Part of a small language model's weights.
Size: 9 layers, width 320, 5 heads of 64 (1 for keys and values), MLP 832 SwiGLU, vocabulary 8192, 14.7M parameters.
Each number is 200 + 30 x the weight over its row's rms, rounded and kept within 0 to 999. Layers, rows and columns count from 0. The size before them is the row's rms in percent of the matrix's.

# gate: layer 6 MLP gate, 832x320, rms 0.127, rows 25-59, columns 128-191
# up: layer 6 MLP up, 832x320, rms 0.132, rows 25-59, columns 128-191
# down: layer 6 MLP down (transposed), 832x320, rms 0.124, rows 25-59, columns 128-191
gate25,105,211,207,255,241,243,202,169,167,229,213,194,183,209,181,193,239,172,177,217,216,165,191,170,244,167,165,184,193,225,214,245,236,160,162,293,195,179,211,179,229,226,250,184,242,209,186,162,167,225,201,243,200,232,169,164,170,178,194,226,234,174,231,160,206
up25,102,169,226,239,152,219,186,202,210,178,224,183,216,247,198,174,190,192,195,195,162,188,237,178,212,283,214,253,163,196,209,219,177,191,287,274,232,221,197,225,196,160,188,213,223,188,194,183,218,149,235,183,190,171,202,168,216,171,212,163,181,192,197,219,193
down25,101,206,221,212,177,172,220,189,198,209,170,220,186,193,180,211,162,236,184,183,175,243,149,177,159,222,187,213,203,229,129,142,190,283,189,172,184,191,230,138,215,172,193,188,206,227,269,245,221,171,171,201,204,204,211,250,148,191,146,169,261,221,173,203,221
gate26,099,190,248,187,185,215,198,158,247,172,246,187,170,201,195,234,228,178,171,181,196,209,190,209,168,199,209,166,206,208,229,159,164,208,207,171,242,206,171,218,194,193,200,167,196,121,217,165,147,249,181,189,134,237,186,213,231,207,191,225,163,189,190,226,271
up26,102,203,201,192,188,151,244,164,175,197,197,244,198,173,213,202,204,157,223,209,195,192,213,157,234,246,232,196,221,233,205,219,224,211,185,236,181,248,176,210,240,184,246,225,170,222,180,174,241,138,204,181,193,221,184,188,181,171,181,165,203,216,211,199,180
down26,106,220,160,211,202,223,180,200,184,168,202,222,165,238,234,193,135,213,220,177,195,214,246,175,212,207,255,191,137,184,181,243,203,181,224,182,169,168,205,197,155,246,205,187,206,184,184,206,201,196,209,248,237,222,201,211,183,239,211,226,164,247,215,188,207
gate27,104,228,213,205,208,211,192,178,202,154,234,213,219,163,177,221,209,200,196,202,175,192,182,230,210,174,235,214,195,258,182,148,201,183,256,199,258,200,233,158,180,200,194,240,207,165,200,207,183,179,179,230,177,182,227,201,195,127,107,270,253,235,200,203,186
up27,103,220,201,150,196,188,220,169,217,196,135,205,147,216,167,255,246,210,133,212,148,203,249,253,201,203,196,179,211,189,168,176,235,224,200,149,236,232,184,215,202,269,151,190,131,182,183,165,197,178,249,217,191,230,205,256,197,177,238,193,166,239,177,200,167
down27,100,211,184,209,172,228,188,224,222,200,204,251,214,203,176,204,205,189,162,166,237,172,168,184,210,191,213,211,178,208,158,185,162,193,227,255,174,217,173,266,206,226,207,185,211,224,169,220,155,181,195,197,200,215,209,185,232,250,211,228,229,194,180,205,187
gate28,100,200,222,195,206,170,168,133,231,249,259,209,172,155,237,209,219,200,253,217,178,214,186,199,159,243,242,200,196,215,230,204,185,222,227,191,142,207,249,187,249,167,211,208,214,202,189,196,167,206,246,212,210,206,186,216,199,232,203,239,220,186,206,183,257
up28,103,189,202,218,186,210,176,205,197,198,219,244,201,183,212,203,159,200,274,188,251,222,219,155,187,211,193,187,186,235,219,244,209,210,226,237,162,233,210,214,227,142,208,198,149,154,165,173,235,197,214,209,185,194,159,260,162,177,223,199,167,196,200,213,210
down28,094,200,209,213,212,226,248,137,217,196,227,165,165,194,195,207,203,160,226,161,226,231,190,198,196,239,234,213,230,245,196,183,175,187,166,222,122,126,203,281,237,160,196,142,194,217,192,234,266,220,201,185,187,200,161,255,210,262,215,238,223,189,208,151,167
gate29,099,252,205,167,245,204,225,180,226,161,132,210,208,167,235,193,232,169,172,218,161,207,192,162,287,210,186,151,236,179,182,223,211,240,205,180,170,189,181,204,251,240,227,219,199,251,208,196,205,209,185,230,205,219,150,189,254,180,218,193,180,219,237,192,225
up29,103,175,258,220,208,185,169,191,182,211,189,164,210,194,226,229,189,144,214,194,228,222,193,194,154,151,204,217,152,197,148,256,196,256,237,169,270,144,232,197,176,225,162,227,161,226,195,209,200,254,240,213,189,233,239,161,190,174,245,211,259,166,178,204,239
down29,103,219,250,193,241,228,185,203,99,210,168,175,182,210,180,231,134,195,255,188,176,198,214,248,182,234,192,161,209,192,198,155,180,238,232,217,205,266,255,232,155,209,143,221,211,202,227,178,227,234,161,224,202,235,162,256,221,191,238,208,230,241,211,176,181
gate30,105,210,205,135,212,211,190,165,214,188,205,205,235,237,162,172,207,193,162,192,200,177,206,164,173,219,232,208,219,200,211,205,244,166,219,175,216,177,196,219,193,217,167,201,238,188,253,248,264,220,198,181,174,176,214,226,199,225,222,254,241,250,237,168,204
up30,107,200,161,217,200,147,205,196,216,173,185,183,218,242,204,195,207,243,167,202,255,224,163,214,213,182,215,172,200,197,240,209,202,199,207,169,158,216,173,214,198,235,183,197,159,180,178,220,251,157,128,188,184,195,150,253,172,221,251,230,177,215,203,177,228
down30,106,252,180,225,249,222,241,249,196,213,167,175,235,189,213,214,201,188,244,136,203,190,237,199,187,234,246,198,204,175,166,173,207,175,234,228,204,162,200,173,235,165,152,176,187,150,122,295,197,268,193,148,164,240,232,213,156,156,230,261,145,226,231,201,188
gate31,101,167,182,205,218,216,220,210,210,217,178,233,125,208,241,202,201,153,222,208,215,191,174,218,204,176,196,213,195,248,200,154,233,192,238,174,201,258,212,212,168,194,221,186,194,239,204,252,177,267,255,241,213,193,205,230,187,247,231,181,196,291,253,156,202
up31,106,167,245,199,199,219,215,161,200,171,189,208,170,205,187,178,255,168,232,148,148,213,227,178,212,155,220,187,222,184,206,170,209,238,206,189,222,155,197,227,172,220,212,240,242,198,196,181,224,225,190,167,179,203,251,194,246,197,218,145,249,215,151,192,204
down31,107,188,233,166,189,229,216,182,226,217,243,234,219,181,185,208,168,224,234,249,160,240,228,171,155,189,208,120,224,198,210,204,183,242,239,200,215,241,174,214,171,194,177,221,195,168,204,179,158,195,238,222,174,188,246,211,162,124,252,215,179,192,185,228,206
gate32,096,237,191,203,229,218,217,188,237,220,203,215,211,227,200,190,269,162,166,176,212,177,228,193,234,226,218,183,219,208,189,174,235,181,157,177,205,150,211,203,210,188,179,218,229,161,137,212,176,222,213,217,222,171,245,220,203,198,186,205,177,180,190,206,187
up32,100,186,233,198,238,218,195,213,201,193,196,165,192,204,194,165,261,171,234,215,185,140,198,198,181,173,198,189,171,224,179,201,130,219,123,200,177,210,222,203,222,187,168,189,183,194,132,221,171,179,232,285,189,146,177,226,201,188,185,253,194,194,213,180,179
down32,103,262,215,228,251,246,243,193,185,220,153,208,231,174,215,219,246,213,222,188,222,196,204,194,223,194,148,182,202,218,186,172,191,200,169,179,221,138,184,212,199,179,205,206,189,274,231,233,210,238,176,205,228,193,199,209,239,202,234,187,181,213,250,211,251
gate33,093,227,167,166,241,158,179,222,215,149,227,194,218,258,201,160,185,171,172,222,236,191,176,182,225,216,156,231,194,236,168,219,176,209,254,167,199,207,205,216,162,217,195,205,222,248,217,227,127,136,166,221,201,157,168,216,184,145,220,215,192,212,189,156,186
up33,099,230,229,203,224,211,170,222,219,200,222,213,232,247,223,196,202,194,127,163,204,234,230,192,197,165,162,193,206,235,156,235,171,216,253,179,206,237,186,207,183,245,226,163,208,247,218,229,213,175,213,215,133,170,208,226,212,181,218,177,205,128,256,172,272
down33,103,190,231,177,181,213,216,237,159,199,251,258,208,193,141,207,218,188,157,180,200,284,186,249,254,217,255,186,177,152,218,218,202,206,175,245,168,186,155,211,200,220,210,185,164,203,199,232,212,144,250,211,152,229,232,171,154,219,164,237,129,252,189,229,209
gate34,096,164,236,194,211,205,164,214,223,213,195,207,200,195,225,150,199,243,198,232,223,202,226,168,208,246,206,188,237,142,233,222,113,209,185,203,184,188,162,206,241,186,207,196,241,222,186,190,227,264,179,229,251,209,176,223,237,219,206,191,175,169,227,157,209
up34,097,225,205,191,227,226,189,218,184,215,240,166,210,195,210,215,187,129,254,213,212,184,189,203,210,173,190,227,226,220,143,197,196,194,210,199,211,160,158,219,201,219,230,207,169,164,197,236,195,216,177,217,183,184,207,178,204,256,228,218,225,216,164,209,221
down34,101,175,219,256,211,239,237,158,179,202,143,113,189,201,212,191,197,192,174,234,224,177,174,225,189,148,238,225,197,228,190,186,210,202,215,234,223,206,185,222,148,188,194,143,138,235,178,184,221,208,151,188,143,173,231,208,175,175,226,239,220,167,187,191,133
gate35,106,226,273,208,197,238,124,161,252,194,190,211,212,178,202,182,186,160,148,278,138,197,170,177,186,164,195,211,197,193,195,139,238,177,230,218,212,212,180,228,246,193,227,204,175,212,217,219,169,214,169,195,241,188,174,213,195,227,175,227,234,188,203,236,234
up35,104,207,130,181,192,150,179,180,159,144,194,242,239,214,205,168,221,194,201,210,237,248,162,177,171,185,197,157,208,168,189,207,220,217,166,233,204,176,204,251,212,217,230,163,217,161,139,194,257,221,194,180,188,201,194,185,173,157,180,194,246,174,163,205,219
down35,101,204,187,236,215,224,185,220,288,223,264,202,237,182,195,163,195,194,163,165,221,210,218,160,203,180,205,225,239,175,196,216,186,201,228,190,259,212,152,180,218,239,188,198,204,202,246,188,232,200,233,183,212,150,201,223,249,204,179,179,168,198,190,218,197
gate36,104,202,148,194,181,234,258,225,199,147,173,175,234,203,218,181,116,164,179,245,175,200,167,164,166,143,204,177,205,208,205,184,197,201,238,171,201,170,218,197,212,177,198,149,181,156,219,181,178,202,179,221,153,167,225,249,238,208,241,199,198,227,239,188,193
up36,102,224,202,253,156,218,223,206,170,220,203,212,211,204,228,213,181,233,179,185,211,242,172,195,223,146,234,190,214,176,253,213,284,183,160,213,215,176,197,156,255,198,262,193,231,236,185,225,193,183,217,173,275,186,175,195,247,234,159,231,180,229,204,208,224
down36,104,151,197,235,196,249,204,136,255,202,231,268,178,191,198,201,186,225,216,220,212,220,174,227,225,224,157,160,169,235,210,232,217,183,204,153,209,184,187,188,167,168,146,184,232,181,153,157,114,206,148,188,205,262,247,142,237,212,198,206,129,187,193,169,183
gate37,099,226,202,210,193,241,162,169,207,242,210,218,180,216,225,176,180,220,248,196,207,222,180,245,183,165,223,208,197,201,238,195,194,203,187,188,194,188,246,127,217,230,146,245,240,158,233,208,200,274,183,176,180,200,185,221,198,177,214,192,232,215,231,235,216
up37,098,237,180,172,185,208,209,185,208,185,232,192,174,198,208,223,207,157,172,225,196,177,208,206,213,200,225,242,229,169,192,215,195,211,211,206,207,166,206,192,155,186,176,228,209,220,209,167,227,205,208,192,210,194,191,220,240,174,234,194,189,195,182,231,210
down37,100,181,166,256,209,160,204,197,188,223,204,198,196,198,188,227,186,209,190,186,237,171,181,156,177,217,177,175,145,184,125,210,207,176,192,171,214,146,142,214,213,156,198,177,176,204,204,220,229,122,168,175,159,241,233,207,211,188,241,216,218,218,156,173,219
gate38,113,212,256,216,191,191,209,238,204,195,236,175,203,171,213,261,222,229,181,196,249,182,200,185,213,266,180,184,193,248,136,128,184,184,220,173,260,168,208,210,186,198,226,251,194,159,167,212,200,223,177,239,195,175,194,207,187,185,208,236,230,158,226,193,190
up38,109,212,198,167,202,181,201,238,201,196,183,188,201,228,168,189,188,232,162,189,171,215,179,166,205,183,152,238,208,175,104,149,206,215,205,189,242,177,212,188,202,214,178,236,191,130,152,239,216,242,196,189,220,220,211,217,140,156,198,167,207,175,210,178,187
down38,108,179,189,205,213,177,253,194,167,192,164,248,149,189,143,234,257,200,205,207,190,166,209,181,150,223,210,182,225,190,184,167,135,170,190,224,211,223,139,226,212,188,188,217,150,218,136,240,182,162,156,232,213,181,195,186,149,192,187,242,224,213,234,227,185
gate39,103,218,179,174,204,165,248,202,227,196,181,259,247,212,171,173,185,222,181,149,189,173,158,204,215,194,160,218,217,210,186,150,231,248,175,178,165,178,202,195,191,219,153,239,196,254,224,216,175,202,225,205,195,231,209,153,230,203,242,200,136,226,177,186,236
up39,105,174,233,213,196,228,242,240,207,216,211,192,171,236,224,174,244,191,207,199,211,175,198,221,214,174,170,243,224,190,236,163,207,164,231,175,184,205,214,180,175,198,209,172,238,175,202,166,177,216,170,203,238,191,209,192,256,252,183,219,233,213,251,204,177
down39,104,227,220,211,165,162,213,196,247,219,184,149,253,182,187,174,192,223,182,186,274,214,207,242,197,154,212,216,234,170,204,196,240,221,194,224,178,155,181,202,175,195,204,161,166,204,194,152,245,219,249,204,216,182,171,228,258,182,152,199,209,186,194,212,150
gate40,099,175,191,207,173,246,151,200,131,246,217,167,205,209,192,164,236,183,198,198,170,171,183,254,221,204,202,189,246,199,213,203,223,177,210,217,163,272,185,218,140,221,209,232,219,220,132,212,196,192,203,179,184,204,232,183,269,176,176,194,180,211,172,202,192
up40,100,194,181,182,211,183,155,172,208,189,216,246,213,206,169,212,228,225,177,190,172,147,241,171,170,192,189,176,196,230,185,219,185,209,195,148,228,164,209,200,223,233,204,197,173,249,235,232,196,194,242,235,212,206,148,176,214,197,207,210,226,189,227,197,198
down40,103,181,245,216,251,170,172,228,204,178,221,262,229,223,200,179,210,203,179,185,188,241,244,182,160,233,251,135,210,199,228,231,161,152,222,169,196,222,192,238,231,188,211,197,168,187,130,226,226,212,157,144,202,216,201,241,194,262,200,205,148,180,161,212,209
gate41,099,210,227,201,188,161,193,232,173,211,206,205,195,209,224,149,168,253,185,139,208,147,203,229,215,167,245,213,214,162,158,165,223,215,223,246,182,204,185,248,166,227,184,159,228,245,188,191,151,167,219,195,206,190,250,187,212,198,202,202,208,206,213,253,228
up41,101,207,195,183,233,191,205,143,197,180,211,210,273,230,157,180,175,183,214,202,212,210,235,169,260,224,200,221,157,197,236,203,218,192,157,160,218,221,198,199,195,212,140,231,143,217,241,198,227,233,183,165,226,179,169,215,229,196,240,187,177,203,157,187,174
down41,094,177,179,194,191,210,215,237,174,186,228,212,190,302,147,187,201,139,237,220,194,216,252,177,260,198,209,197,244,220,241,277,197,196,185,175,192,183,143,231,248,179,205,203,219,206,207,214,236,216,228,189,168,183,212,197,235,225,176,164,194,205,246,135,216
gate42,104,221,225,229,207,176,193,242,162,157,203,194,189,217,242,224,245,170,203,202,187,196,239,248,178,245,208,209,263,227,190,200,153,182,145,254,230,189,158,231,176,158,202,206,199,199,200,177,185,183,181,191,166,223,165,236,231,220,221,175,175,213,224,223,173
up42,101,154,146,187,191,211,195,213,222,197,211,170,215,232,204,198,163,185,176,242,170,175,247,211,236,187,150,204,133,210,152,208,251,200,212,191,202,206,147,192,185,198,278,204,203,167,183,207,226,220,194,171,206,190,202,172,185,190,245,157,220,198,160,206,171
down42,101,200,195,171,185,241,202,229,183,194,197,196,200,181,205,182,204,149,147,157,185,198,132,235,212,216,218,204,191,192,187,240,172,183,219,198,126,213,240,175,214,125,218,202,208,229,245,229,192,265,218,219,222,278,246,227,191,130,220,177,199,204,271,164,191
gate43,099,211,181,189,201,152,238,187,187,192,191,141,222,182,191,228,147,225,171,187,193,221,201,166,156,192,212,187,217,221,192,219,191,249,219,215,193,164,225,247,214,176,190,198,222,169,204,158,167,204,251,202,216,190,230,195,194,183,244,221,179,185,210,160,246
up43,106,188,149,260,228,251,161,201,163,242,218,215,236,223,221,172,214,137,245,238,160,225,174,190,258,225,192,221,210,206,171,207,272,211,197,212,170,180,188,204,200,202,194,199,212,134,226,189,184,214,199,197,207,156,234,183,189,155,210,260,171,186,173,213,184
down43,104,255,166,212,170,159,169,202,165,176,208,202,182,181,173,219,202,170,182,223,211,234,210,199,276,218,141,207,188,202,177,166,197,181,193,216,169,193,192,177,151,179,264,204,245,165,197,223,231,215,209,249,190,210,195,222,176,222,259,208,182,186,163,197,197
gate44,101,179,125,224,259,170,234,210,166,159,181,203,194,141,214,196,170,236,198,184,220,258,230,178,200,216,251,148,193,191,192,209,137,206,201,269,258,176,172,162,250,191,187,179,229,227,251,200,166,217,172,204,173,211,147,178,225,169,196,164,226,195,172,246,123
up44,106,174,217,229,201,238,177,219,238,217,179,188,184,196,192,136,159,216,175,154,205,243,144,225,196,176,189,274,179,206,176,214,196,222,179,178,121,218,201,221,196,192,218,220,166,221,202,193,165,227,195,166,203,245,212,211,180,195,217,227,217,209,186,157,212
down44,100,228,209,178,175,154,184,258,180,216,178,200,213,227,175,240,213,240,199,238,239,210,193,142,182,211,199,180,206,203,174,226,212,157,172,244,222,209,197,255,177,179,208,191,183,194,182,199,238,118,232,196,215,234,197,196,205,205,224,184,229,209,177,187,192
gate45,095,188,160,213,199,212,195,215,211,158,201,223,200,230,151,212,204,234,157,149,170,168,242,198,247,206,207,236,185,193,215,225,233,170,213,154,171,153,216,219,212,211,177,188,224,184,194,165,200,142,193,272,207,204,204,176,231,168,198,181,137,203,204,146,200
up45,100,189,292,245,215,203,209,145,250,232,185,185,228,220,274,179,153,232,197,178,203,231,171,231,170,210,238,226,211,206,153,220,174,180,205,207,186,213,212,187,199,236,193,192,205,187,254,202,213,256,134,215,185,200,206,205,190,180,177,184,180,204,184,192,221
down45,100,215,185,184,226,232,184,233,246,93,202,209,187,231,215,259,211,175,192,189,190,220,164,202,266,228,206,175,203,170,197,252,243,168,219,223,208,172,193,252,211,159,171,153,221,207,175,180,201,188,199,144,180,163,216,210,252,149,231,211,157,209,217,170,248
gate46,099,203,192,167,227,179,217,227,235,175,174,168,221,232,139,181,181,189,201,241,243,216,188,158,211,212,173,175,220,229,201,220,242,165,146,215,216,142,208,174,200,172,230,193,182,218,189,174,141,177,243,243,184,205,199,199,187,167,192,247,182,167,201,165,174
up46,100,250,205,136,214,237,188,190,182,127,226,198,246,160,211,203,175,184,210,157,156,227,196,228,208,185,206,195,267,149,206,208,187,228,202,220,184,205,190,239,193,218,236,193,206,160,183,151,197,181,201,242,188,206,229,261,171,252,137,238,166,158,217,189,211
down46,102,148,251,216,176,179,159,175,127,219,213,212,232,199,149,197,207,194,180,249,228,211,186,219,180,178,257,214,227,226,208,190,204,215,222,222,188,194,229,205,205,154,177,261,213,203,204,212,229,176,256,248,216,226,239,192,164,142,266,188,197,193,161,218,201
gate47,100,218,224,228,186,145,198,256,193,166,220,271,253,219,184,195,183,192,226,201,198,279,166,167,122,151,179,203,165,193,159,167,211,220,205,140,191,208,215,179,183,206,200,184,217,168,162,196,195,172,180,217,167,249,216,191,169,243,169,154,212,172,179,214,164
up47,105,220,139,228,182,237,178,204,186,228,173,171,202,196,256,154,214,160,206,138,155,166,164,192,187,130,153,156,185,204,210,193,140,219,214,214,186,229,148,216,268,176,192,203,220,223,155,210,267,157,217,118,231,202,222,235,191,259,186,185,246,198,158,199,161
down47,108,225,219,220,250,195,180,228,222,251,158,200,194,196,240,200,163,180,183,186,214,184,166,210,183,199,215,211,198,194,235,222,171,192,231,205,248,249,196,223,257,130,180,158,204,201,190,220,244,170,278,213,189,269,203,171,228,218,198,186,185,164,169,269,152
gate48,096,170,252,208,209,211,224,246,255,294,161,193,170,146,212,192,180,155,211,178,175,234,162,183,198,210,197,256,184,214,246,164,207,150,202,151,204,190,187,215,224,183,148,189,257,167,190,143,202,228,254,207,166,173,205,223,161,231,190,219,203,211,191,233,205
up48,094,174,221,240,207,225,224,183,218,211,262,213,213,218,131,210,190,140,190,183,177,168,199,183,226,264,170,163,166,209,191,184,154,163,179,177,176,248,236,243,237,205,215,208,213,207,178,184,189,239,274,155,153,196,190,170,158,258,221,182,223,199,183,185,123
down48,098,161,167,217,191,223,214,187,211,227,239,172,162,125,127,219,229,169,166,195,176,191,193,192,229,169,225,238,229,270,202,250,239,174,193,222,227,224,153,175,211,186,219,185,155,174,204,235,153,225,180,223,189,208,125,187,283,171,216,218,176,189,185,213,225
gate49,100,247,219,194,187,241,210,166,201,199,152,208,179,184,171,209,203,148,196,234,191,191,238,162,237,220,168,182,196,177,190,231,180,183,221,180,142,178,233,213,270,176,251,140,238,179,204,207,183,185,205,222,268,215,206,191,209,163,186,223,147,214,174,171,201
up49,107,176,164,160,150,186,217,172,190,175,234,269,229,233,200,226,149,169,207,202,185,242,175,183,179,198,181,259,163,200,227,219,236,232,192,180,229,142,227,205,135,215,211,238,236,184,188,190,213,183,152,180,189,155,146,229,213,229,177,222,169,170,256,249,159
down49,096,191,158,191,188,175,224,206,166,209,221,199,226,187,233,201,166,255,212,214,184,244,205,219,141,163,184,243,171,208,217,213,228,239,236,264,170,163,233,223,181,207,246,174,205,153,188,238,254,194,220,294,183,181,208,215,206,247,178,217,213,173,190,184,205
gate50,096,157,217,150,201,172,256,228,227,192,193,204,222,179,201,233,212,167,211,182,225,201,244,229,255,193,160,173,201,151,177,176,211,251,193,222,265,163,235,173,188,223,193,242,150,221,235,226,195,157,255,193,207,255,216,205,190,208,211,210,162,197,199,206,167
up50,101,206,278,175,238,214,200,203,186,219,221,191,219,180,233,207,235,258,242,187,208,170,190,230,227,237,178,198,199,166,137,202,232,154,175,245,218,154,181,209,230,212,166,199,147,230,207,214,209,193,188,215,204,169,182,221,190,228,264,198,232,235,243,232,174
down50,100,232,195,158,188,219,221,196,193,207,189,166,229,231,208,214,196,168,209,225,170,174,238,166,214,243,260,134,219,221,157,202,235,184,281,203,209,199,244,152,166,236,196,240,242,179,234,172,209,240,208,175,180,197,184,206,202,170,292,208,207,180,249,192,202
gate51,098,221,280,182,181,209,216,186,211,186,181,220,197,143,187,219,191,185,170,166,206,241,188,190,203,149,193,181,237,187,191,230,169,183,219,243,141,204,202,214,179,230,222,204,270,170,229,215,180,191,293,174,233,205,166,203,198,117,203,254,252,160,195,219,225
up51,095,174,174,195,215,244,196,226,195,142,198,200,229,196,198,230,206,200,216,211,188,146,214,176,198,198,201,151,203,174,234,195,166,222,187,206,185,195,194,160,211,203,221,223,180,201,164,192,195,221,198,221,165,218,206,189,163,237,197,249,215,127,247,168,253
down51,097,225,229,175,151,200,170,143,193,224,229,213,239,209,188,165,164,154,175,239,241,150,251,215,190,240,210,262,221,174,169,201,227,177,215,241,158,171,206,193,252,229,149,200,158,217,203,225,224,195,224,265,183,159,216,284,178,214,176,165,177,218,116,169,190
gate52,098,233,238,210,203,151,191,238,224,155,211,245,187,168,192,177,185,204,156,218,179,207,171,204,160,145,214,169,203,168,227,173,183,241,263,211,195,216,183,236,192,156,237,219,192,205,156,179,271,206,188,221,203,149,184,160,211,228,229,186,171,252,210,225,232
up52,099,183,232,192,201,189,190,192,243,170,199,267,174,198,185,164,194,208,184,207,229,232,217,176,201,158,181,192,226,218,230,255,162,239,262,155,190,246,174,241,162,211,188,227,160,173,182,213,192,169,167,224,160,244,229,200,194,165,207,179,213,191,227,201,215
down52,099,227,187,192,209,175,183,251,216,217,225,237,194,179,174,198,180,267,199,190,185,199,215,227,158,250,209,207,169,231,188,226,220,126,211,255,216,191,167,225,180,111,184,233,179,202,201,202,189,210,177,203,243,234,209,164,201,235,162,168,187,165,176,200,222
gate53,096,199,189,249,286,217,210,203,194,209,234,237,217,170,240,192,184,252,140,185,198,243,210,192,207,153,206,220,212,225,199,200,233,190,160,231,170,191,146,229,209,150,246,189,207,201,191,206,170,212,180,211,226,235,184,204,165,196,199,216,155,181,204,219,236
up53,098,183,177,175,190,216,204,177,192,200,205,266,253,179,245,174,132,187,187,187,183,201,234,248,175,193,180,207,227,252,183,246,191,275,159,234,212,209,226,212,166,171,228,195,221,139,196,211,166,192,201,264,226,197,176,240,211,170,261,167,221,211,238,196,155
down53,098,189,188,230,224,251,216,238,253,235,215,173,155,139,203,194,207,179,213,205,225,165,192,225,170,281,203,235,150,187,200,247,165,198,243,190,185,174,162,162,185,204,248,234,168,188,188,170,173,192,208,145,195,157,234,149,231,231,237,232,194,171,192,200,252
gate54,099,241,189,201,240,187,187,191,169,169,209,167,168,180,213,253,197,236,240,238,151,201,237,200,162,165,215,233,196,203,246,219,182,241,198,183,169,178,158,182,219,228,235,246,185,219,188,219,227,225,173,217,235,207,156,198,158,274,205,221,187,204,230,115,186
up54,097,214,235,243,265,256,192,165,203,196,199,207,208,208,242,212,205,205,254,181,221,164,175,186,146,212,217,198,240,151,143,255,196,231,187,203,256,202,161,221,204,253,174,251,159,200,243,188,239,205,149,226,188,219,209,202,193,241,177,178,185,218,185,163,215
down54,099,222,176,199,163,199,196,167,169,192,197,173,167,115,170,185,241,212,207,161,187,241,210,188,175,216,211,183,166,213,253,211,189,193,221,137,158,206,245,189,212,292,212,232,238,202,187,196,217,206,164,180,150,174,199,199,200,246,182,240,215,203,230,189,214
gate55,102,219,216,232,247,205,199,193,117,205,233,216,137,261,230,246,185,143,202,190,222,212,171,228,203,268,216,238,201,251,156,240,203,171,221,194,225,254,167,190,225,213,216,216,238,260,218,173,209,208,197,210,166,213,156,223,226,196,194,171,206,204,241,183,215
up55,100,233,194,227,142,227,148,228,170,194,227,180,229,180,234,181,237,143,219,207,218,179,173,225,245,183,198,167,166,204,206,148,211,186,201,210,216,203,165,246,189,206,179,207,168,207,183,228,222,188,204,195,244,178,270,198,135,219,178,165,193,211,168,173,210
down55,102,215,183,246,237,211,255,242,214,209,233,183,176,211,227,231,196,250,180,226,175,226,210,214,204,187,180,167,196,244,255,219,113,213,202,254,212,195,164,180,153,237,184,227,172,207,204,206,212,194,267,200,163,175,195,200,154,183,200,189,195,193,144,193,175
gate56,100,167,198,257,198,210,237,182,198,186,215,236,202,182,194,183,177,176,189,214,211,210,268,145,213,250,182,179,148,258,230,212,201,202,202,209,212,183,226,177,180,196,219,175,225,226,262,199,197,193,153,198,229,201,210,211,238,154,190,203,222,212,239,238,171
up56,098,260,181,186,215,193,248,233,252,184,158,172,196,225,210,237,187,187,219,190,220,195,195,230,205,192,163,220,159,214,198,194,258,217,209,160,181,175,177,199,202,200,187,195,236,207,158,193,189,172,186,192,174,223,233,185,182,196,175,201,199,176,169,154,236
down56,097,222,226,224,215,108,145,188,207,195,212,201,208,216,164,216,184,232,194,189,222,197,193,153,200,251,154,172,219,238,209,199,192,132,233,255,186,224,201,213,155,202,207,168,179,229,234,162,227,159,159,221,161,220,212,165,162,225,170,178,206,229,194,197,214
gate57,109,240,196,168,231,193,217,268,207,153,182,225,195,227,199,216,195,161,160,237,223,190,174,230,180,208,140,173,236,193,220,175,194,125,250,174,162,227,260,221,125,160,184,136,227,203,219,189,233,210,203,197,177,230,197,182,182,239,268,209,219,224,266,178,155
up57,105,167,220,222,221,189,181,161,215,193,184,185,226,204,221,204,221,219,209,205,178,215,187,232,154,197,223,241,217,161,200,234,227,200,180,242,226,189,180,202,202,192,216,196,245,166,227,172,179,192,194,206,133,125,166,150,170,164,164,170,214,205,141,203,197
down57,105,210,268,192,193,192,159,270,229,132,194,270,220,183,248,232,223,223,177,152,201,189,179,190,214,217,198,190,183,213,254,263,203,170,146,156,200,223,174,283,216,160,191,246,207,199,214,206,213,220,241,172,170,270,138,147,192,159,236,151,203,246,201,172,208
gate58,100,172,122,231,162,187,234,223,206,203,232,215,167,180,216,195,179,168,196,219,199,174,208,210,221,214,243,137,185,212,126,182,237,182,168,164,247,219,172,180,239,176,177,202,232,212,132,233,197,171,196,168,146,135,200,214,172,198,178,161,192,215,219,152,238
up58,106,188,201,181,207,186,233,172,215,188,221,124,214,178,179,195,248,193,191,213,213,171,227,211,208,196,219,176,202,185,150,162,222,169,194,191,212,203,234,196,205,185,249,169,167,222,182,214,184,175,144,270,221,160,213,206,162,249,174,156,172,164,178,182,175
down58,098,234,233,211,201,173,215,179,200,196,167,203,180,230,189,195,257,223,193,183,188,206,155,105,203,190,151,194,199,201,168,201,228,222,183,194,194,209,176,210,195,234,199,185,240,124,253,135,181,217,199,181,231,196,231,190,208,215,236,199,173,204,191,208,211
gate59,096,136,179,224,208,217,204,223,203,140,130,191,219,157,201,184,205,209,204,156,266,186,174,154,195,242,186,178,229,187,272,210,199,243,170,212,224,233,221,225,205,204,169,211,200,233,196,192,207,191,213,238,166,206,173,184,181,182,269,210,175,201,247,214,219
up59,100,177,234,191,162,208,188,210,180,228,229,172,235,217,159,208,199,179,218,168,184,253,212,128,145,225,179,199,253,220,253,194,241,168,174,215,208,205,181,171,184,234,197,201,176,193,167,185,227,153,180,182,208,197,210,240,240,212,190,208,215,197,222,195,147
down59,100,203,240,254,187,169,176,195,175,215,230,166,227,214,239,172,160,257,169,196,202,170,174,237,241,182,227,168,210,239,224,223,213,213,230,158,185,169,227,190,171,161,233,223,201,185,216,163,219,171,218,224,184,163,195,250,213,200,188,190,155,137,188,208,193